{"n_layer": 14, "d_model": 160, "n_head": 5, "n_kv_head": 5, "head_dim": 32, "d_mlp": 640, "vocab_size": 8192, "activation": "gelu", "norm": "layernorm", "norm_place": "pre", "norm_eps": 1e-05, "positions": "learned", "qk_norm": false, "attn_scale": 0.177, "bias": "none", "tie_embeddings": true, "parallel_block": false, "init": "trunc", "init_std_qkv": 0.0395, "init_std_o": 0.00748, "init_std_up": 0.0395, "init_std_down": 0.00748, "init_out_by_depth": true, "optimizer": "soap_variant", "lr": 0.00611, "beta1": 0.95, "beta2": 0.95, "weight_decay": 0.11, "lr_head": 0.0107, "grad_clip": 1.0, "warmup_steps": 200, "schedule": "wsd", "decay_fraction": 0.542, "decay_shape": "sqrt", "final_lr_fraction": 0.0, "batch_tokens": [32768, 65536, 131072], "seq_len": 1024, "doc_mask": false, "train_tokens": 159400000, "steps": 2212, "dataset": "wikipedia_en"}
Each number is 500 + 25 x the weight over its row's rms, rounded and kept within 0 to 999. Layers, rows and columns count from 0. Numbers have three digits each. The size before them is the row's rms in percent of the matrix's.

# q: layer 8 attention query, 160x160, rms 0.187, rows 0-37, columns 80-119
# k: layer 8 attention key, 160x160, rms 0.179, rows 0-37, columns 80-119
# v: layer 8 attention value, 160x160, rms 0.174, rows 0-31, columns 80-119
# o: layer 8 attention output (transposed), 160x160, rms 0.145, rows 0-31, columns 80-119
q0 090:512526493490544488539502525460488472461466493539503482490536497552519447497504492492476504504503552507528482533487516489
k0 096:496506470470525516486454553484483479523476490498485473472507471536470495507563492521476505485495541497497519513490510484
q1 089:537471449489506503534503547492466485527526509529455503540481501538510486489506524523486535511457519502468493459485498530
k1 094:521518519511486511497518485486461480539486482455488484487473531532513477490501471526478519509476490512496520440464454518
q2 080:531502518520488474496497534506489523495475491492519519449488504468544517447460560484531499486506465461474474517518499505
k2 091:523487469487480552544482521503488481505491469475474497499530462507451474446496579512551502491531521480550496480502470509
q3 099:505480498616501506469468509498538502528508506522506529507473510472519520538482458492481529547509501505555526487470514492
k3 115:491513527580535486488511496511501453509512479522512501499513454484520503524520497491462529493475506524529535523521480508
q4 093:512479507527464490463466547505466496500472502514471513515489433498510491504487459493491533534495493502488500501517495502
k4 092:512456527481475538490456544497522501493472510531509529500465487501523520435503476450508496520484495555475519491522451510
q5 095:496518514511483498507490521514550457482508500524535487497529478498514494499511516503513530504501489504492447505486506512
k5 094:519531468464484500505556528492531489525476503536509504460469449513479506483495488500489455458563465522458488481485479501
q6 075:456479537495509440498466499487485518482526548522502470539460531510468483494487451483496453497497501501506484517509483446
k6 086:527462530473552482534487532474548532534514498512476486537491557499501493516508510483522497505493460483519475504502503496
q7 094:497492446496515489483477472492523480537475522509539540543477515480478513503484506464465514534472478485469501521540479510
k7 099:471518456511492475518529538475513489527458509508501484507520510444513532504498505482487506492467482522502505562485478509
q8 083:555526522478487520522496574518519480511472519511502521507530513544481509472517520500537506493529524514460538515495486511
k8 086:530538553509492512519463504497497519530491495495497496472473517543481490442529511524531493494528531486517506513505518480
q9 081:517523534512520508487457517492443502488494477522532516486444555488500552485511501505487507497517504476472505487500496516
k9 084:521519518487502463523494499530530467488495522533475453478460483520505524511446472503492468484485526492512542491529496532
q10 082:499495480479491493469511562465541475517459510526506495470469519479509491489535486505523463488479513479515557467485469487
k10 094:474486502487525510488480508450490508512487547507521456483484536529483477474497515506509526477463501474519516524483498526
q11 093:469520492506518502536501489509519489488491486491492473495493483491493532489520501500495480464516514482542485459497507584
k11 109:490537535503503499505511476518485518520501478489523549498476508460478518504484460499534544497470500475538525495522511506
q12 092:457503474514503501485470504509529513515505471475472486510480529482506487545484529496521470516486558522533488470501507501
k12 097:484521499494534483521484530521505514509496487570498474494508474521487463524487506501462449506488536504497491499511513521
q13 093:483482476506560475485459521542526513489518496521496497534503480517489495511459438477491512500475503476491458499489452510
k13 102:441484509513547470500480549549516488476542444504514469553483444490475493493498500495487470490474519507490523549495473499
q14 104:516485528489519483528482488546495515493508483429475493524493470477494539484522499538512520485554467493519509530490493514
k14 102:508477462492497512525473500502516493461520503468528522471506468491498497507487503511507491459520483498508484516487502513
q15 091:501461508446506487471509465507537494465506520506471500504513511513556495461471519476526530538536475501500448453488508495
k15 094:484486518464521509478497460470527487503497468525499505504526457489554481501499523509498478550492511525502478503470449459
q16 087:546464525500484546529492479523472468528472490483539512524515549508479513534504499493507507503444514510489514525503566515
k16 087:475512515471472499492462480495515505530449501505497494511522547540514469532501472506503541512469503536512498495490526508
q17 095:483500515522490517495530500456488497496482508535463540526505554516513487503547504469498507485478487499541497489488471480
k17 100:509504518484558507495526472487502487498470500497476523536526560535510484484499522482441508513533513506529460507495458496
q18 088:515500490545501500497455494544509489493528492482506446488487477513544518494481557541504431502466521460495499492511463502
k18 099:524528511539509516484525530489484479483486513497542495523482521514513527466501521535474471467505502483508499480533472519
q19 083:497489521476520488465477511519466476488539521476458438483496490491479465494518499505568491520517482525495581530463470469
k19 085:536503526501496462475489501452434470511499513526454487494470543485498515518502499504511519473524514509490464497459478548
q20 087:510490515488460521498498446509514528500501533491501503477483497472495504492523507484498502477517540500503499557459463534
k20 093:476535477476507496484462465504534524484498494518486504461477519499483495472514525494500548508520485503491481518472487510
q21 088:484529476495468520489509496545507497509493486492505453504500473499518503537495522470513505512486516459483498536517510505
k21 100:497504445493461460514478503492479489510515505540557472499483461524471516486470538486498486508484512499481528504480468476
q22 090:527530450536490450501508476456520509495468458503480537526504461518530478506538456454491509486454517474513486474488428515
k22 093:503520474504484490507476497496490483496493443476530523533538493534510520498529436472504537495479485487501432495446491511
q23 081:518506484492496523493477493481494499488520538527514513514489515505515479481523484499463468560490499562502490467454488497
k23 094:528502490472495475458465470461499458544521537498522462526499502483493444517516511516520477533459530536503511479498481513
q24 096:497463493511503515479517486517495456524474503480510489499486444495489514489475486527518512486525500507507470491519516477
k24 097:530483511473470510511529506587503459487501533482526465498508487498454533463480524469550490511519495498518489462526514493
q25 083:468502477482441499504514511456510472491478500501473482505519543490506500478478531491547523508562536530516496522502514497
k25 088:489499541437470479463504513516551457489484500468489486534555487498516466455515512512494494477479522547506467524519535445
q26 089:487518481505498471528512497479525508511548554526493529499472505470547497577519503530500537488518526538509497519496463490
k26 091:504495502506512516520479493508517530518511527510502504490496464482534510508542494505467500502473526474510485492493491526
q27 079:478496516470486481514509491469501510463504530532472510469536530470512473456523502494497488483546509520454506540526463528
k27 092:515514521473475499526503493509496491486471471444516491531526526487482493474504535470497503530507514473475473537481504491
q28 089:517514492499498521478482494508505487515506513511528539538520514505528531487518489501510545500511490490452502461438511471
k28 088:470538505535476513519514523453483491490512498483522516491527499519487518479529465460499501507506530514506510466440504491
q29 089:505496541444546459476524480482490502527500513519491527485459526488488509477498537473516540536484502457490473508497500495
k29 097:565504499501532504498487460508518540495508458457450445473512532516532528473517494494516486513505466462488493506475507489
q30 084:512485489502510488492482484560491556506490505504504509496500490490506525518446526515557535531482491516507477523519487475
k30 086:509535465523531518493473518526527495486474491483525479521511525478536526511518476500518555538506470581511460504511472471
q31 091:510513477472534495475477503514523481495514521542501518488518469483485478514534535503513498584505491497467490512527485502
k31 094:484500465474573512507506464485497512444492516547517501509521438479543518503505524478503495505486490531497508509496507518
v0 083:468525477532514532526503537529500491515497497485474504511547445466464510540502519501533504507463484518473490510502475495
o0 096:523491510482527498473486536494515522513466483482542530524464565518509488489503478502493475482524537432537461505505546514
v1 085:520502565481509462490492485508533469486519516458520486498511507503534518506468517519490540547497511516492487470476479462
o1 097:484506473524511539536501503483485496524511488541502518497454522504511527491516514428514535421513509513500495502518531546
v2 076:530522530517516490496484526533456514495505487480539483486481505528494543444491526499494512500549477494505503458481491512
o2 086:499468490512474485500556503531543473541479530502476486536481514513520459540526489525531534495454503491518521523571510536
v3 098:509489506441511468515471492485481519495480504463534545514506496526522469540560510484535439508525478491508486495499500484
o3 105:485514514547485550497550530501524486503469500542504466471506527525458497487475471493429505487450553503520507493478498543
v4 091:475479503507516468478516507526478496498505564503466525514522504482482508492480480511494513485481526491507498458484524521
o4 102:493498493503526514542509502500500514484521426506494508472474495512510483479509477477505462535482473462483502547486440469
v5 089:529502517469420498511493509489506529475452538499549507499518512533476482536485507461504505496495507490502514523521489455
o5 099:492488486513522528474509511500475522575562462488491517487494527486527512464506523580505509496474491494468466518481508557
v6 084:503448489478463534517532471481506518499489468510545507505503500478485509506492465470507448488468496562503534519498529493
o6 094:496506550518522463466491521535491520491513513478476470524487500534493512512512513520506471497518513422490471532480471508
v7 079:490489530462495548515490466512476527465550471517501489497508516509532488516481471493474528468505479503500519511487542492
o7 083:508499462509516470485521517488526460519449517500533519507436493477514482536493549514507457494509529478476480481494469496
v8 088:474542469522474479498509474502501551523494480429493509517485513505506501481484492494547488526468555530514525481522481489
o8 093:469487492520511518520502510467481453452446496549487454475505493507526450515493520502458497475538454502522517525464514488
v9 081:529507507496464548526491479507464538522518501492521515476496482506535496533476484478517531467475548491477510566500481498
o9 090:469529504502496501484461538483519464514490481501506497533516472510501549463520504566460498499483502536546487487473530486
v10 089:501550536524491502486500485509465497468491481456487481497526472484520483548504500489443533478497493526529483511511530532
o10 092:481478508481537499529493498457513525498514482531502501471499523463492512440460530506547484535459487450469530459498516442
v11 084:520502519477509534508530493506523525492521500474520532500497525453497490485503496565522524478474544513503525439433503490
o11 099:516516518539541479508489497485467458489469484531462489492517483508528548479498504473495513552508474495495490528543481486
v12 098:579491505489495498490507525509463457505470536545462534506488542497517454464454511506480511539506518511497449486491536494
o12 104:475530466507516470550498457484540532481549505488500459468486530485507533505520520536508512458473508457506553523502467511
v13 094:467470459438531488478501488474488508461505481508502508507533547523521517488527474486536537515494512515502460478457507482
o13 093:516529512571472531524506458501509516483481537501530503514453473441497470502480508526476477468541486481502526517545486488
v14 092:511495513457456459505500503500516480465470495505495504484519467482474527520491478471532523447489517490476487478470491469
o14 089:471546509471533519517478502494489513527466520479478457532477501525502474484502519578489517545502519506491509493499547500
v15 097:464491491501534495494495493518493503531519513483483475502525542553511488436536491525480534472488526540548474465522485507
o15 106:507494498522504516511521518485498521479547537495490492472465526492482477562459528489517493555470461484475516510464481484
v16 091:567486471526490548526505481516514521493491529483483532506488508529493479531449490512502445509482540511464522517509508491
o16 093:492480533469506487461512473476504464475519489529541515485528523525480515506527509493519477501546425513505456487509526507
v17 085:504512486506506509531521507500503527474519503510447537513468512476457499489500450503495523469466571487450526509516493534
o17 095:479486505504497521478504514504505466461491502487494496500526501514512521532466533552517485476537443493552460473494530457
v18 080:440489484496502462458452519495511501501468459478497521491516480498526488525515518488485543492504506495466495506448467491
o18 091:522471499472480527558510512485499545495497513532506488499486507484496495525472462540513481492467534452503541468505524520
v19 081:492518527529492495497493502519517465496505532486510446447519446503556522500458536493457500469492503519547486502478481470
o19 092:473516464509502500496502497512483504532500477498521518500499505493461501483508519479543488521471519447446500503458541520
v20 082:522484546504498489529494523472527492496474518508485510500509482494497496498505496502509502493472504532509501484525551522
o20 092:486556511505524520508503492549426503498517450507529531504531535485487520469532532457488497460547526498517502499489497522
v21 103:496502545459464495497516507492498476513509485479476494494484421451542492496495552514487491519510492484512530532506492520
o21 100:515498479538513505481473511501468482489472502491512521526562522541457485519508490461517482472491485477522494472479523488
v22 095:490497493532508550489488492491494518475511497480473520465510468501522545542455514491494473504504492488481544535483483476
o22 100:490498501476476469491515489538514462517508503520507496524516510511499459479496498543496485489491499465518451480494546530
v23 092:513511504522470498440554519490528467499475491473485548507507458488488500474446504515525510505522512495496454506493492514
o23 102:495487505484510428519490487497492505502462550524525499487507536538507519490540509493480502495491481498516534499517545499
v24 091:517538511509494504481541501541498487537552491545493508500525491483495481505504520541469505498502500516517520499529504500
o24 102:499433500486544485484477491456501522500517512471506454479490515518497495454514477486527513523489510517467476500479441486
v25 082:490510472543515548502503521483528513497468530480487464506494527499432503494500506502496509470522501528516509541507505496
o25 096:507504526504475485512485470525563484515515499530496539489531472500598520520485495517526503554481493497492477479483436540
v26 084:518505469514482493503464499516494484495508525453519466468499480481525497523500511491515564512487524496512510496537499502
o26 097:515482528498511549508532485485495547514498486555459496508533497489497481503524493479483446481512485475493525504474488471
v27 079:519505464530489489475528515494502524498475503518544508513514531499466515499518514509516510514513499485503539476513468501
o27 093:487443521507502487542487492474484468486522485490449525524477494519520497500498501510481536535493527539498452524487538503
v28 091:482537452528490524538520508454528518522508437496496512501476512527506480508454521451497465545521493524499537541455464495
o28 102:494496482535499502480509504513515459497489527516516501500551457491532527528499493555494492461497478470469456490570544536
v29 087:471475505509521531459530522482490458546491527471474476525519442522503464487531498475479513501516487463509517505505518515
o29 096:509530474517495502513489523519521537472478513518505523480514526491511515513514552531511463482429550504493483478488509490
v30 102:426505496491493509540459504497466531500482482500494485498506453473516526524518517518490543489497577477516498478499501447
o30 098:545479493500527514506504493528492472472522512499506501520537542486485489476493463495490483507520439528481538494471507541
v31 083:516521496497482471495477525517474480510509489505478484508497485497458536487533551528489490503505531510539482522539472517
o31 095:498490531516512504557507471475530500530490520488501503500478504505492465480481493495525458513488462487490527504508534456
q32 098:481470498491475530533498484495465498483490536473495509533455470487466529511521505473508475473473510507531479523522511526
k32 097:475461535497464527512528494494499470519513511513505442497487488476493516520492501474529551481525489464491497503510477530
q33 088:528493489508497478521494497497498493477493470486531538468479473489512510527486512492505432510495535477487451526484485430
k33 089:502478451474505499519520465513488481476534542533487470485508502454527556533446507496500467495486505502495445504467516464
q34 079:469497499473532506481480542467500515505523505514500473524512493428513520511539505463504534488478525470520528473460527497
k34 080:472525499471490515498488498515497467467508509496474541529487524460496479507451531514477500497482461480493505522469534510
q35 081:530458509520510477436455538483518496505471494470480469530502469499527505494481501504521489539518512486515496489475458458
k35 088:503475546509526527413469534503465495498471487531482488519503506536512538505541499512538502514526521521488478463506475467
q36 086:502534494503531486502484499488483522490477529496448526520471527506531488476492497508502504532471547488558524481534521496
k36 084:473494518446496537507541502463494542520535504538495465513493462503484458448552495500499528533518518512536429500516509499
q37 088:520513525496481489462485480448488484499506482527477501468479524524464478517452497474507508440506511481491520476491469557
k37 097:517481468440476487456496473472527484526510501506502479520480511553487476486416493498529483457523510515495540488490470494